Weights of a small transformer language model: 838M tokens.
Each number is 200 + 30 x the weight over its row's rms, rounded and kept within 0 to 999. Layers, rows and columns count from 0. The size before them is the row's rms in percent of the matrix's.

# layer 7 MLP up, 1280x640, rms 0.0832, rows 356-374, columns 512-639
102,243,237,236,160,168,182,155,169,245,210,185,150,232,181,268,181,191,189,193,174,180,178,200,203,218,168,195,173,144,215,180,183,156,220,176,182,187,201,205,182,242,200,240,177,191,154,227,190,191,214,174,191,237,135,161,153,182,184,250,147,181,284,218,236,223,206,180,203,211,154,203,218,226,181,251,206,227,190,168,220,159,176,248,177,231,283,204,174,204,171,201,173,221,224,219,257,210,143,217,223,158,213,219,164,154,177,171,218,187,244,171,164,201,146,189,222,225,182,229,183,258,220,182,209,238,175,183,235
100,186,239,172,213,242,257,250,206,258,190,220,234,148,222,201,200,211,240,150,208,174,182,209,209,274,196,279,172,212,170,218,260,189,223,195,224,235,219,180,221,222,247,228,212,170,149,208,162,230,206,212,178,213,242,218,207,206,205,197,172,214,182,94,182,206,166,189,232,217,161,213,207,254,244,195,194,215,223,302,194,179,195,236,221,193,214,208,171,189,181,229,189,208,207,231,210,174,215,190,218,242,172,187,188,187,222,208,161,201,164,193,219,180,225,236,201,170,217,202,229,177,205,224,185,240,213,163,173
102,98,189,159,224,169,226,211,209,179,181,198,240,214,250,219,228,192,155,208,201,217,206,215,201,207,170,242,183,222,219,179,242,205,224,212,138,220,205,220,221,203,246,160,173,220,188,228,221,195,183,218,217,175,189,195,204,164,213,138,206,248,192,192,190,210,235,175,204,176,242,175,125,174,163,174,157,230,223,226,230,218,178,216,210,157,168,205,175,180,198,134,205,214,163,235,177,183,222,230,222,202,197,203,181,173,203,203,173,212,218,176,187,178,168,215,212,120,211,170,217,163,177,189,170,186,165,182,204
116,191,269,229,198,195,175,252,185,207,198,204,138,201,215,224,180,197,146,220,209,169,221,212,185,205,206,294,223,225,206,199,219,279,236,215,182,191,220,174,178,142,206,243,233,202,199,184,221,166,135,194,132,205,202,235,183,194,240,171,222,183,257,234,211,170,174,163,236,190,208,256,223,127,209,234,175,210,239,173,158,181,202,210,172,243,254,255,177,169,211,176,182,206,138,223,204,205,189,203,207,142,195,177,214,182,227,165,212,190,230,195,159,164,247,194,158,202,126,149,186,200,260,186,208,201,205,170,151
116,181,196,247,209,206,225,224,149,190,204,184,179,198,226,212,260,167,192,273,222,213,190,221,134,165,216,181,224,193,190,183,172,244,219,190,194,189,198,201,187,188,155,281,182,219,216,209,218,219,148,185,188,100,189,224,128,197,225,160,207,230,147,256,181,172,216,244,225,209,178,266,157,178,179,208,217,226,216,194,221,230,132,129,188,154,209,206,194,237,212,262,170,206,219,190,178,241,241,241,162,110,181,168,190,200,243,217,164,212,187,221,211,229,159,124,208,161,183,164,191,174,238,232,200,180,265,193,161
093,185,207,193,199,208,211,214,213,211,248,174,167,185,184,178,217,200,238,157,220,199,190,229,233,203,175,198,173,182,188,235,249,239,156,264,213,191,208,163,195,198,176,181,226,194,196,183,221,198,149,247,160,225,155,204,150,198,228,219,197,162,189,195,237,186,225,211,236,191,224,232,156,258,202,222,154,198,204,222,204,189,212,208,184,217,206,220,178,225,224,169,211,273,256,162,243,201,182,292,201,185,155,200,176,221,180,206,198,177,249,176,212,155,164,202,157,190,167,176,244,164,208,146,202,250,180,178,227
100,224,162,198,206,204,205,198,135,149,158,173,130,199,177,203,254,167,202,226,186,196,182,196,239,218,170,197,213,212,175,214,230,209,231,202,244,203,189,224,256,176,239,198,209,230,154,197,183,245,185,201,191,194,178,183,157,188,188,249,222,115,176,193,184,173,170,209,176,181,171,196,190,154,181,191,211,150,189,205,206,177,210,209,219,224,227,165,216,288,195,222,232,267,239,184,157,157,200,211,184,178,194,203,220,195,176,229,168,251,163,192,258,173,191,163,177,183,231,229,211,226,190,240,172,134,187,251,167
103,203,161,201,198,185,176,206,157,188,153,186,210,183,212,213,162,204,179,178,203,234,215,201,204,173,196,194,204,163,188,245,207,201,188,213,145,140,208,134,198,183,169,196,213,278,198,196,225,224,224,228,216,173,183,259,183,208,188,260,197,214,165,163,185,193,184,264,194,178,184,192,218,208,264,197,233,197,189,217,182,228,222,169,203,212,210,133,220,221,185,246,177,188,194,171,242,248,302,196,213,180,192,186,236,185,201,176,146,228,247,258,177,222,246,207,165,264,186,197,166,244,207,187,232,189,151,175,178
105,177,206,193,168,189,194,250,160,211,172,168,200,144,172,195,229,182,216,241,226,153,178,197,179,198,194,195,205,214,185,208,207,220,194,169,240,210,200,209,182,215,189,237,195,183,134,179,194,208,191,227,184,214,203,178,198,222,164,265,181,217,178,202,250,243,219,175,237,229,167,227,199,178,227,199,190,175,207,174,121,154,178,174,170,197,193,205,191,201,192,169,204,222,230,207,239,229,237,205,222,169,254,206,217,174,205,235,201,244,197,237,194,187,134,195,208,214,188,209,161,181,159,150,245,164,179,242,180
113,216,183,167,207,197,244,168,200,231,166,169,209,212,232,212,245,234,289,203,192,257,198,200,216,138,186,114,197,214,176,229,192,269,266,198,196,238,189,175,163,179,221,230,212,181,216,171,229,206,184,190,202,214,174,138,210,231,217,209,185,227,200,183,178,251,209,211,219,236,181,173,233,233,203,162,183,204,239,178,190,180,214,185,179,201,178,170,185,207,240,235,168,199,199,245,172,131,267,194,205,231,161,216,208,173,170,200,159,238,188,225,243,217,198,265,184,221,210,180,180,234,208,159,189,185,239,145,225
092,238,217,211,195,174,189,183,169,202,207,189,169,234,215,172,178,151,200,169,142,235,188,195,247,190,215,210,196,131,212,154,223,192,169,210,213,186,215,118,186,216,160,188,178,237,218,223,179,198,238,167,218,198,177,175,213,210,232,222,208,198,215,210,204,210,246,171,199,162,241,158,220,164,237,239,191,242,206,204,206,218,207,197,218,177,237,239,228,111,185,222,203,235,230,192,224,256,236,174,236,131,199,205,164,248,202,207,238,207,191,189,175,214,219,177,206,213,183,199,197,228,213,168,226,168,170,178,185
100,180,249,199,189,272,243,244,175,158,212,167,199,201,237,221,215,188,223,205,164,201,213,175,207,189,171,173,218,291,199,213,227,148,224,205,200,192,121,167,202,214,224,205,236,147,223,197,223,195,215,169,147,225,213,168,238,197,229,136,179,202,285,213,215,254,184,302,188,169,222,227,180,180,182,216,135,204,142,217,219,194,202,160,199,202,200,209,204,183,200,192,178,158,191,201,203,183,226,241,198,227,155,198,189,230,247,231,220,199,167,223,248,159,196,148,189,190,234,176,229,194,200,222,95,227,163,186,149
108,175,189,247,191,183,207,152,195,203,97,161,202,206,193,187,217,188,156,274,215,217,164,208,185,203,219,204,240,203,238,230,187,180,206,184,220,262,226,210,205,191,155,205,166,199,257,189,198,146,212,230,211,187,268,228,179,147,206,184,258,199,157,216,171,236,239,196,214,217,155,213,165,202,189,223,178,204,151,190,167,213,229,200,170,203,171,211,217,185,165,142,174,206,214,210,199,216,229,155,255,173,210,190,212,163,180,198,249,173,231,184,226,204,181,168,202,192,221,239,171,206,200,191,199,272,236,201,171
087,215,236,165,158,194,198,188,209,235,247,209,206,186,194,150,199,201,241,150,246,236,202,214,176,206,184,187,196,213,212,189,186,195,237,147,190,242,204,225,219,180,164,208,199,207,250,175,194,255,185,203,235,201,172,142,199,164,215,205,162,165,179,220,229,134,213,222,163,195,190,174,202,232,144,212,157,185,163,239,266,189,186,184,245,202,229,248,190,124,182,204,204,167,173,189,227,170,171,243,219,215,212,170,257,225,204,191,157,166,180,230,166,216,197,209,259,207,221,215,165,203,200,169,214,188,197,189,271
099,155,227,201,207,211,223,247,259,175,197,196,170,183,188,225,209,198,223,255,180,220,259,182,199,240,174,216,239,234,225,161,192,199,218,213,136,239,184,212,195,176,212,241,185,226,203,179,214,170,176,197,170,142,222,209,213,131,208,217,215,211,213,224,210,154,198,259,183,184,200,190,197,201,204,196,195,119,194,155,263,199,172,202,180,148,220,165,262,136,203,184,208,214,220,208,167,192,206,260,170,203,253,219,294,240,177,182,182,215,203,171,174,195,218,250,198,176,230,238,190,141,214,228,244,185,241,185,216
098,172,175,246,197,194,197,191,169,194,185,231,198,187,193,209,152,201,150,233,218,210,197,232,187,191,201,248,211,207,255,184,166,207,167,166,192,163,186,209,157,182,178,238,174,196,197,249,158,246,166,176,174,211,218,170,213,215,157,199,177,186,204,149,202,202,168,165,171,277,146,134,206,193,202,216,184,156,218,200,139,253,192,200,220,211,189,175,221,191,246,162,210,266,223,167,187,195,231,207,234,104,160,198,187,212,214,214,220,197,195,207,167,168,206,167,226,243,192,171,168,202,244,168,208,211,248,214,197
097,226,156,216,186,104,203,231,130,198,156,206,227,189,197,192,183,225,268,169,188,142,198,194,220,204,183,216,126,185,203,242,269,205,163,173,217,208,228,233,282,202,195,214,163,206,186,187,225,187,214,155,201,263,188,209,209,188,193,160,180,227,189,147,150,167,196,177,194,233,229,233,221,218,225,188,159,146,128,203,143,161,223,157,207,128,209,170,231,185,224,223,169,178,227,244,237,163,164,177,187,239,201,176,168,190,228,207,156,179,184,175,230,272,176,191,192,194,185,239,219,187,192,180,194,162,208,214,247
103,170,237,193,147,170,162,192,152,153,209,255,184,163,204,204,187,204,192,222,236,154,193,212,243,205,141,149,159,175,174,230,155,222,221,183,211,184,244,207,230,192,193,182,238,215,183,221,223,237,164,227,187,181,118,160,228,239,171,182,218,165,170,212,117,140,204,163,168,143,238,220,160,151,198,205,164,248,211,196,173,196,225,221,164,213,184,174,206,212,205,215,208,209,195,216,241,200,135,137,197,232,148,174,235,184,241,178,155,208,237,172,164,177,185,183,238,232,239,181,138,236,161,193,212,187,216,233,205
099,172,190,186,197,212,161,199,195,179,271,177,278,211,201,201,210,184,214,200,189,229,210,201,235,198,208,183,229,130,236,207,202,255,210,205,207,240,176,178,185,182,183,199,197,211,223,225,162,256,198,171,168,180,232,201,148,200,220,163,199,247,202,248,234,196,179,214,216,214,139,210,203,183,184,178,213,186,215,248,157,205,219,223,198,218,148,188,210,227,184,263,210,236,215,220,217,239,208,206,189,223,200,201,233,220,225,182,177,181,160,185,170,122,146,220,171,132,215,188,194,169,234,218,232,181,265,204,221
# layer 7 MLP down (transposed), 1280x640, rms 0.058, rows 356-373, columns 512-639
096,242,231,166,147,146,210,232,248,184,200,196,177,261,205,206,200,212,232,189,164,179,202,196,203,170,227,232,158,186,186,246,157,180,217,189,165,204,204,197,182,206,217,194,235,138,207,203,185,204,195,165,175,206,167,197,242,239,226,244,251,233,176,175,183,213,178,207,246,181,193,174,204,207,195,143,251,186,171,222,153,150,187,256,172,201,229,200,179,238,215,197,150,198,140,254,221,200,185,167,195,197,223,232,164,207,142,234,171,177,158,150,242,172,185,182,194,185,253,190,231,202,187,158,202,245,152,178,184
094,191,170,181,248,192,212,210,193,212,206,237,211,226,178,241,132,181,216,270,191,165,180,202,237,163,251,210,180,153,210,162,197,176,183,250,167,194,220,200,148,186,223,203,134,164,177,249,177,207,155,206,176,152,227,154,170,164,176,158,204,224,194,181,219,172,233,191,215,242,189,228,201,190,213,189,177,217,181,231,232,171,220,198,229,238,160,166,210,180,175,194,177,215,213,194,172,183,163,193,242,208,212,183,242,189,210,221,169,219,170,181,161,166,262,163,156,182,176,198,184,173,240,191,207,183,222,258,231
103,163,175,198,222,203,216,221,170,206,280,153,198,263,233,224,166,153,194,223,219,239,245,193,222,200,208,245,204,223,192,213,208,212,220,187,132,213,142,245,223,236,166,147,233,238,160,194,175,230,189,137,161,225,159,207,213,203,190,226,162,243,204,187,180,189,230,192,221,188,195,212,228,202,249,180,140,160,214,220,225,209,218,223,216,207,179,261,210,159,213,195,190,216,164,236,211,221,169,216,247,204,190,205,148,184,253,196,209,124,188,158,206,170,214,190,179,189,202,195,170,164,187,227,178,199,217,185,207
101,184,210,215,191,177,241,191,191,219,209,186,200,189,147,215,166,210,195,186,202,190,177,186,166,217,188,199,230,238,227,227,169,185,206,195,235,225,219,196,180,164,229,197,196,230,161,204,211,187,127,186,164,251,178,253,194,208,218,203,185,238,227,208,226,202,204,149,191,212,251,212,177,177,210,230,192,176,238,182,195,226,174,131,230,204,185,168,205,205,254,172,178,198,142,184,227,159,190,212,210,208,193,82,176,178,179,198,213,199,241,262,136,169,209,196,199,164,188,238,204,168,217,158,219,184,115,185,228
104,204,230,124,155,216,172,144,220,220,197,212,213,188,185,233,206,268,187,196,178,173,165,212,236,217,159,202,172,218,201,219,196,173,208,227,242,157,171,197,191,219,209,162,170,181,193,220,241,263,161,165,197,223,236,155,191,216,200,175,223,224,189,227,269,231,227,201,83,196,230,196,221,210,211,153,177,198,194,213,194,250,186,221,187,249,211,175,203,224,204,189,156,187,171,209,171,171,140,201,169,214,219,139,128,226,212,170,229,202,156,204,226,133,223,228,222,170,163,176,201,204,190,236,196,221,206,182,244
097,179,218,199,171,211,231,186,254,231,186,214,245,153,183,216,244,208,156,243,225,167,192,208,252,209,207,168,191,200,213,175,235,184,197,225,221,195,217,202,189,194,171,227,200,194,258,164,238,205,179,141,206,216,202,192,180,165,183,171,240,272,183,194,200,200,215,230,240,207,127,183,194,184,233,209,186,215,256,197,141,248,253,185,195,188,151,189,210,159,207,230,236,262,245,225,171,163,217,183,204,230,219,39,204,176,182,213,228,178,192,213,198,208,189,268,239,191,263,212,147,217,218,207,211,167,296,211,189
096,234,269,201,241,200,236,153,217,206,179,186,199,162,197,201,220,214,228,199,178,236,188,177,207,162,195,199,188,224,174,177,192,175,207,189,213,129,215,237,166,176,199,209,193,159,208,205,205,161,224,200,241,249,232,219,200,153,218,244,184,238,188,185,195,210,215,230,188,207,169,208,229,184,160,221,177,171,225,191,155,165,195,171,240,210,254,220,222,194,179,233,164,200,179,192,163,213,157,152,208,172,209,289,240,175,181,126,269,180,243,191,248,130,200,215,221,178,248,182,156,199,184,189,194,145,264,172,177
103,150,201,218,175,251,183,208,151,169,190,221,173,251,158,188,141,211,164,211,244,114,204,173,203,228,180,226,162,159,183,199,202,193,196,212,204,197,215,217,197,187,180,163,252,287,221,220,195,212,161,204,215,199,200,248,197,198,158,217,213,224,164,194,213,186,194,226,203,256,192,217,234,164,217,226,170,234,176,148,166,209,200,180,233,187,220,146,195,217,220,175,194,227,182,201,226,230,194,197,196,225,204,252,176,187,218,204,254,217,158,236,220,223,233,172,167,231,176,207,143,198,223,205,171,188,184,232,218
101,195,214,199,220,185,219,165,221,228,165,181,202,282,207,145,219,169,235,163,182,147,191,209,177,193,181,166,186,185,159,250,235,225,213,228,199,190,183,205,179,239,194,195,235,213,231,161,177,180,187,219,211,159,189,188,232,211,200,216,214,206,140,141,209,225,233,211,187,254,253,208,169,180,193,213,203,189,197,158,163,192,179,220,220,143,202,227,166,165,171,194,165,196,243,253,239,228,195,192,227,212,254,192,253,254,206,190,211,174,220,190,156,244,164,257,165,156,233,176,175,183,163,211,171,166,167,220,217
104,234,215,237,170,178,152,187,206,151,257,178,232,202,221,178,221,153,244,210,160,172,186,270,208,229,203,274,244,236,179,205,212,149,170,235,230,195,202,236,189,151,176,188,206,209,155,202,199,191,239,170,183,224,171,249,184,183,189,229,201,164,205,222,230,151,216,204,208,242,195,228,161,132,238,191,211,276,258,196,213,188,182,226,209,230,233,214,197,205,171,174,206,167,185,231,191,258,197,216,201,193,169,141,225,232,226,214,218,207,186,205,194,213,262,156,245,190,268,208,235,217,206,246,199,279,212,230,223
105,195,161,202,157,182,135,215,174,154,178,225,188,212,196,258,156,200,168,209,184,174,208,138,196,182,208,233,192,218,239,207,223,181,182,171,198,241,243,218,255,203,190,169,193,222,160,162,198,168,126,214,211,230,184,200,226,188,238,232,224,180,199,213,207,196,208,282,265,229,194,158,262,186,153,213,220,167,196,192,194,214,154,222,184,257,210,198,182,172,201,215,196,140,191,171,232,211,195,225,150,196,203,239,173,159,213,193,215,187,247,192,157,186,246,206,194,205,191,197,191,218,178,198,173,156,201,201,135
093,211,180,149,207,142,230,170,196,193,212,202,194,231,203,221,249,140,189,248,180,182,262,232,183,233,195,198,183,218,184,198,168,213,166,236,190,166,188,189,180,171,238,238,149,190,237,241,157,234,188,178,177,197,206,177,226,206,201,190,236,189,209,236,222,204,174,222,223,193,250,210,205,222,196,234,211,234,211,240,225,136,222,240,190,213,151,213,187,146,199,176,180,186,171,201,176,191,229,196,200,197,227,207,198,195,229,130,196,207,212,228,156,196,222,146,216,209,169,237,219,143,187,256,196,197,140,206,195
110,253,159,227,193,238,141,218,231,241,181,187,157,235,173,192,215,192,161,235,185,223,218,189,182,153,186,170,233,144,253,195,170,250,189,193,244,189,242,238,204,186,191,211,131,217,201,241,170,208,203,198,219,199,219,224,166,160,231,256,217,198,198,177,191,255,208,209,178,171,189,203,188,227,132,238,234,207,218,187,179,217,204,234,170,208,188,162,220,179,196,187,211,206,190,205,269,179,202,132,194,253,192,240,149,242,200,197,159,224,257,222,179,250,218,140,136,223,166,196,207,203,218,245,200,231,125,133,235
096,139,177,175,212,228,215,205,218,243,233,233,213,178,178,230,190,214,177,228,229,192,229,227,209,228,190,212,199,174,200,169,198,181,178,194,147,223,224,208,190,246,195,178,182,205,211,205,207,215,193,182,187,199,180,184,208,192,208,239,160,167,180,192,203,232,191,214,201,240,181,186,247,208,200,217,173,221,180,160,229,140,215,225,215,201,222,212,220,209,228,192,189,171,189,177,173,170,212,160,219,180,184,69,189,129,220,201,213,218,80,176,172,221,276,218,236,218,206,208,195,219,145,210,209,159,275,252,215
106,159,217,168,155,233,207,184,223,129,205,184,217,178,152,226,196,201,205,190,147,171,178,184,182,281,140,168,229,177,269,197,207,245,172,228,221,220,151,205,195,192,230,260,204,196,169,138,204,180,186,188,173,183,179,227,214,172,182,175,222,237,159,195,191,150,171,233,212,160,171,256,185,213,211,203,207,216,197,186,182,216,284,243,166,242,240,150,203,218,182,234,199,224,183,197,162,165,243,183,224,224,210,174,224,189,224,213,198,182,200,163,190,226,202,275,218,230,199,196,189,180,178,278,222,196,181,145,209
097,212,174,208,230,184,215,154,192,233,178,246,213,209,173,226,179,203,125,205,192,232,192,216,208,188,164,201,191,214,223,247,183,158,171,238,206,198,205,200,224,250,205,182,245,188,183,225,176,228,223,223,228,227,209,208,200,177,207,202,148,216,207,233,139,217,198,169,245,236,197,206,198,208,158,194,216,182,173,249,182,165,245,177,222,167,197,240,234,181,170,195,212,202,204,182,204,219,242,203,219,133,134,213,220,212,241,164,212,216,193,214,190,206,160,189,203,247,252,120,273,187,202,161,175,153,223,134,279
102,193,235,192,213,144,204,224,234,178,210,225,199,203,187,246,255,174,216,164,155,265,205,214,174,177,241,158,199,179,171,236,202,207,180,206,184,241,168,271,198,174,187,224,183,164,176,224,150,198,226,215,206,213,163,195,210,203,185,181,199,247,198,230,227,151,207,218,97,234,149,201,211,173,159,210,206,198,212,178,265,172,188,171,226,200,183,223,204,179,243,186,180,182,195,224,187,202,220,177,195,227,265,211,237,129,212,247,215,204,214,159,233,195,222,138,215,154,192,222,164,191,133,195,211,207,207,182,182
100,206,169,238,235,193,170,247,248,167,230,257,190,218,215,146,218,215,184,215,193,134,232,175,181,189,191,187,174,242,218,153,219,198,216,187,198,211,194,176,209,165,208,220,188,171,222,149,193,187,157,184,163,165,189,210,179,180,230,140,133,205,179,152,148,209,190,160,208,184,198,211,199,148,194,201,233,190,124,194,230,189,174,244,248,182,173,221,152,191,174,236,184,232,221,215,218,176,231,248,189,208,282,154,207,198,229,272,195,211,147,162,184,252,287,192,150,122,168,179,260,221,159,222,220,207,203,217,174
# layer 7 MLP gate, 1280x640, rms 0.085, rows 357-374, columns 512-639
102,231,249,195,185,183,200,212,178,153,226,220,222,198,209,186,207,186,165,174,191,170,176,164,178,128,147,199,231,181,246,206,205,194,181,200,202,176,229,248,168,160,257,192,236,156,171,234,213,229,174,190,200,147,180,197,167,212,217,142,199,180,149,221,199,223,155,207,205,202,162,199,230,252,223,250,194,219,157,196,225,157,163,234,183,208,190,215,201,204,203,240,211,162,175,194,116,189,158,181,215,276,219,184,224,178,209,194,226,188,179,242,242,169,200,212,243,256,197,185,202,241,172,178,186,237,223,222,246
106,270,230,218,192,255,162,239,154,213,191,202,195,155,160,167,187,189,219,166,162,225,240,213,220,175,188,158,189,184,200,223,211,161,212,187,205,240,168,159,209,170,257,226,232,204,150,273,262,225,231,247,216,166,255,161,205,263,168,163,218,239,176,207,209,151,197,212,140,228,225,266,239,152,252,219,197,212,199,164,157,145,198,146,166,183,203,210,189,231,191,177,218,192,158,180,194,237,211,205,192,214,224,194,191,206,196,177,186,235,148,166,225,268,219,166,186,239,269,183,187,202,197,142,204,187,196,220,223
115,225,121,155,169,270,281,177,204,186,177,197,239,188,233,154,172,189,197,123,169,235,174,195,171,162,139,147,174,188,162,169,221,152,228,249,233,139,204,253,236,217,168,216,214,237,203,210,251,236,231,229,270,172,206,174,235,206,162,186,204,230,179,223,207,234,191,192,199,198,233,157,201,209,196,212,180,212,177,208,222,222,183,207,196,148,188,191,210,203,169,228,193,181,250,244,188,213,181,201,171,185,195,199,199,200,237,197,219,204,168,170,196,183,133,214,198,253,229,236,155,173,117,198,217,213,215,202,232
108,225,197,242,234,204,195,235,255,221,197,163,237,175,218,219,135,179,194,149,215,246,223,181,214,173,143,190,194,213,240,173,210,184,158,187,191,182,193,236,238,235,160,168,176,184,201,221,212,233,225,217,230,170,221,214,181,228,245,212,218,194,168,193,191,210,201,184,277,185,203,219,187,247,205,245,203,238,195,189,216,202,200,181,221,184,203,176,188,215,259,230,184,245,243,145,156,204,181,229,193,185,153,219,206,193,221,164,223,250,198,234,171,228,177,215,212,264,232,199,217,267,219,237,192,199,164,156,181
089,191,253,229,268,216,177,201,220,197,172,220,188,159,202,207,223,156,213,163,215,215,180,191,204,193,229,243,209,261,226,197,195,176,178,229,214,114,200,222,207,227,194,229,216,213,213,234,194,212,204,146,160,196,227,174,215,189,179,171,141,199,167,165,222,261,183,173,160,245,209,195,189,205,236,178,177,231,206,209,234,208,162,183,202,156,151,235,210,142,191,262,141,217,198,237,186,234,222,213,173,181,208,187,224,143,202,216,234,217,221,160,183,135,245,229,221,167,256,202,188,266,242,221,211,198,235,167,196
101,226,177,173,259,177,186,187,217,201,259,251,155,238,131,216,202,193,228,216,172,259,237,181,191,160,162,193,216,204,254,196,178,192,193,168,215,172,188,250,219,225,164,170,210,142,237,220,223,164,221,135,205,209,176,166,192,167,190,191,222,142,186,202,208,203,191,229,204,190,166,257,195,227,210,243,220,228,189,179,209,182,157,187,225,146,222,209,228,231,168,173,212,186,159,161,216,160,141,205,219,155,173,188,217,203,251,241,221,199,213,156,262,223,222,168,174,149,222,180,184,244,197,180,204,221,233,275,169
105,189,215,221,149,160,159,176,217,215,183,231,261,171,157,207,189,215,167,216,142,168,194,183,168,187,227,211,128,193,222,192,212,182,205,217,138,155,169,151,191,171,172,207,208,273,181,223,198,195,198,230,176,213,146,227,162,236,265,243,139,187,187,172,169,148,160,204,178,224,242,217,197,188,155,220,220,190,237,161,247,189,159,218,190,126,201,209,209,204,200,135,244,177,225,178,213,252,175,181,131,238,174,193,177,229,209,187,197,209,215,222,213,200,193,181,199,186,196,196,189,235,223,128,222,213,191,238,214
107,173,164,184,225,211,183,195,262,248,199,171,205,241,178,157,236,182,182,218,186,176,189,231,225,148,200,223,199,175,211,185,206,206,206,151,210,198,150,262,189,211,250,237,187,189,153,165,233,232,269,196,196,212,243,158,211,136,238,217,229,162,199,206,210,166,172,247,216,153,200,214,210,204,226,188,271,192,208,218,215,166,190,236,219,139,244,157,195,227,207,196,176,228,248,165,146,208,209,220,137,169,204,190,189,165,136,187,181,209,225,149,196,215,128,192,195,179,251,247,225,224,173,216,171,198,156,175,218
105,241,171,224,235,186,158,220,237,122,218,236,243,191,197,170,183,125,179,236,187,223,243,240,175,217,223,238,198,227,190,198,204,180,183,165,219,206,263,202,252,183,165,237,231,175,174,201,173,181,206,163,195,210,203,277,158,176,197,201,211,177,235,223,195,145,276,183,189,173,214,163,202,164,206,211,226,261,200,197,198,187,214,218,219,197,140,226,209,219,154,150,229,205,199,237,220,247,201,192,262,165,222,192,164,260,177,193,226,199,156,212,133,182,249,187,250,140,221,227,230,221,196,218,213,256,249,253,236
097,240,152,207,141,139,192,191,195,161,182,181,213,175,206,186,223,189,171,203,182,173,185,215,233,184,224,220,169,226,196,145,190,195,197,239,219,234,238,166,226,182,203,229,197,211,255,225,212,198,208,200,255,225,121,109,162,176,298,243,203,199,153,197,203,217,207,217,154,196,158,142,208,122,247,241,188,198,176,236,302,234,179,197,201,217,224,234,155,149,180,280,186,195,200,192,277,204,169,178,175,213,223,185,134,197,236,188,183,233,213,162,201,177,215,184,196,219,187,221,178,190,200,209,223,130,166,209,165
097,145,214,168,235,153,224,205,152,190,181,230,200,203,164,245,208,228,214,235,212,220,214,194,167,208,170,240,215,213,153,209,252,148,235,212,201,192,160,173,166,196,198,223,160,223,217,212,252,229,177,214,225,211,226,186,153,241,231,201,184,204,234,205,207,204,224,203,187,107,189,181,204,201,163,227,182,224,188,228,152,174,191,140,200,220,218,138,190,179,232,214,212,243,192,244,182,178,220,191,169,219,190,192,217,191,208,188,188,213,236,241,175,165,229,228,216,241,174,192,162,176,206,158,194,200,176,165,129
098,184,203,167,234,217,201,199,191,221,240,230,210,241,203,172,257,193,241,265,237,187,199,206,207,203,222,200,211,194,182,207,172,130,171,180,228,245,209,180,164,167,200,212,193,226,174,149,197,134,227,192,234,197,259,206,195,135,189,209,231,225,217,188,167,193,192,197,231,237,163,209,229,197,164,234,232,216,193,263,224,194,205,218,159,194,191,198,231,132,241,150,184,178,224,177,244,270,180,195,178,192,209,201,193,172,236,202,194,176,259,200,142,247,158,189,157,175,157,196,233,148,185,193,191,223,166,209,156
094,224,231,223,182,186,217,238,176,144,218,201,142,208,183,219,193,129,210,187,161,184,212,221,169,208,144,172,247,254,219,221,220,203,221,212,182,228,209,183,213,186,183,141,201,172,209,221,218,210,245,252,203,180,196,153,141,182,262,208,204,194,214,189,184,187,157,142,222,187,162,165,170,172,192,216,179,184,156,195,216,183,195,208,207,184,199,216,155,229,160,199,232,197,221,229,229,221,168,196,204,221,197,187,140,206,222,251,201,213,231,226,191,189,225,201,144,148,199,188,200,238,262,227,156,220,235,190,180
113,200,226,213,212,194,214,152,233,176,223,203,197,212,198,173,227,189,203,183,179,224,127,193,180,101,199,226,205,155,203,171,221,222,218,237,220,195,192,178,208,251,195,230,201,182,217,213,162,191,216,234,143,171,174,203,151,196,229,196,197,235,247,167,216,193,193,209,213,194,200,187,209,189,197,181,146,152,230,202,225,179,160,229,179,151,228,169,229,204,214,204,173,202,200,218,187,259,226,249,201,183,204,210,195,193,186,219,163,164,161,152,143,244,160,235,180,184,192,207,224,207,184,180,219,138,213,232,229
104,183,236,164,185,190,223,243,231,239,162,273,197,209,143,234,186,228,143,174,172,195,101,219,201,237,192,193,177,191,211,207,215,192,233,198,217,168,208,176,243,192,208,220,241,171,186,144,219,180,183,215,223,242,239,166,158,239,198,229,222,203,165,214,236,219,185,239,218,223,190,192,195,225,234,197,159,239,160,155,188,189,232,169,192,194,183,251,185,207,203,153,201,161,242,197,200,180,208,252,223,178,229,188,243,240,235,207,202,223,201,171,268,208,156,232,162,194,220,244,223,234,207,188,175,232,216,192,208
102,207,183,188,233,216,198,171,202,130,168,186,164,222,115,233,178,160,201,257,204,205,213,236,207,208,226,191,204,212,200,177,234,189,194,233,200,211,264,150,215,176,154,197,194,176,269,165,168,239,155,171,195,159,194,200,176,185,179,235,204,184,272,192,195,236,168,226,200,207,205,151,209,217,207,207,181,209,254,205,183,198,192,191,165,196,183,148,158,246,173,188,162,235,167,224,129,223,202,195,146,128,207,178,195,202,201,188,201,129,204,215,181,231,255,212,230,221,198,225,186,240,181,196,188,206,131,225,198
094,200,200,236,245,228,207,191,215,192,255,226,181,202,279,218,168,203,234,184,201,226,172,165,215,208,201,192,168,247,202,178,202,183,162,197,242,228,179,145,136,208,203,195,235,218,200,201,224,231,208,198,241,254,237,146,209,222,159,201,195,201,218,167,242,223,202,252,205,179,216,146,166,267,254,238,175,162,212,218,168,195,253,225,199,161,171,141,224,156,229,227,176,192,199,169,186,192,198,193,236,217,198,187,192,150,140,216,213,189,225,229,211,198,201,165,151,205,258,216,229,192,186,160,200,154,135,140,242
099,144,172,197,264,167,250,237,210,181,189,225,246,162,230,199,169,208,189,203,196,201,189,219,222,202,216,229,196,173,165,181,152,182,174,176,141,141,241,188,192,203,208,118,200,198,203,170,222,194,182,219,182,207,238,187,198,174,198,227,200,243,258,252,197,265,129,180,169,195,184,213,190,166,197,217,122,216,179,232,184,189,222,202,207,164,197,227,231,223,208,206,189,198,196,218,219,155,227,221,169,189,162,198,218,192,178,189,182,164,231,161,216,174,229,256,212,194,217,200,172,225,145,231,135,193,209,175,151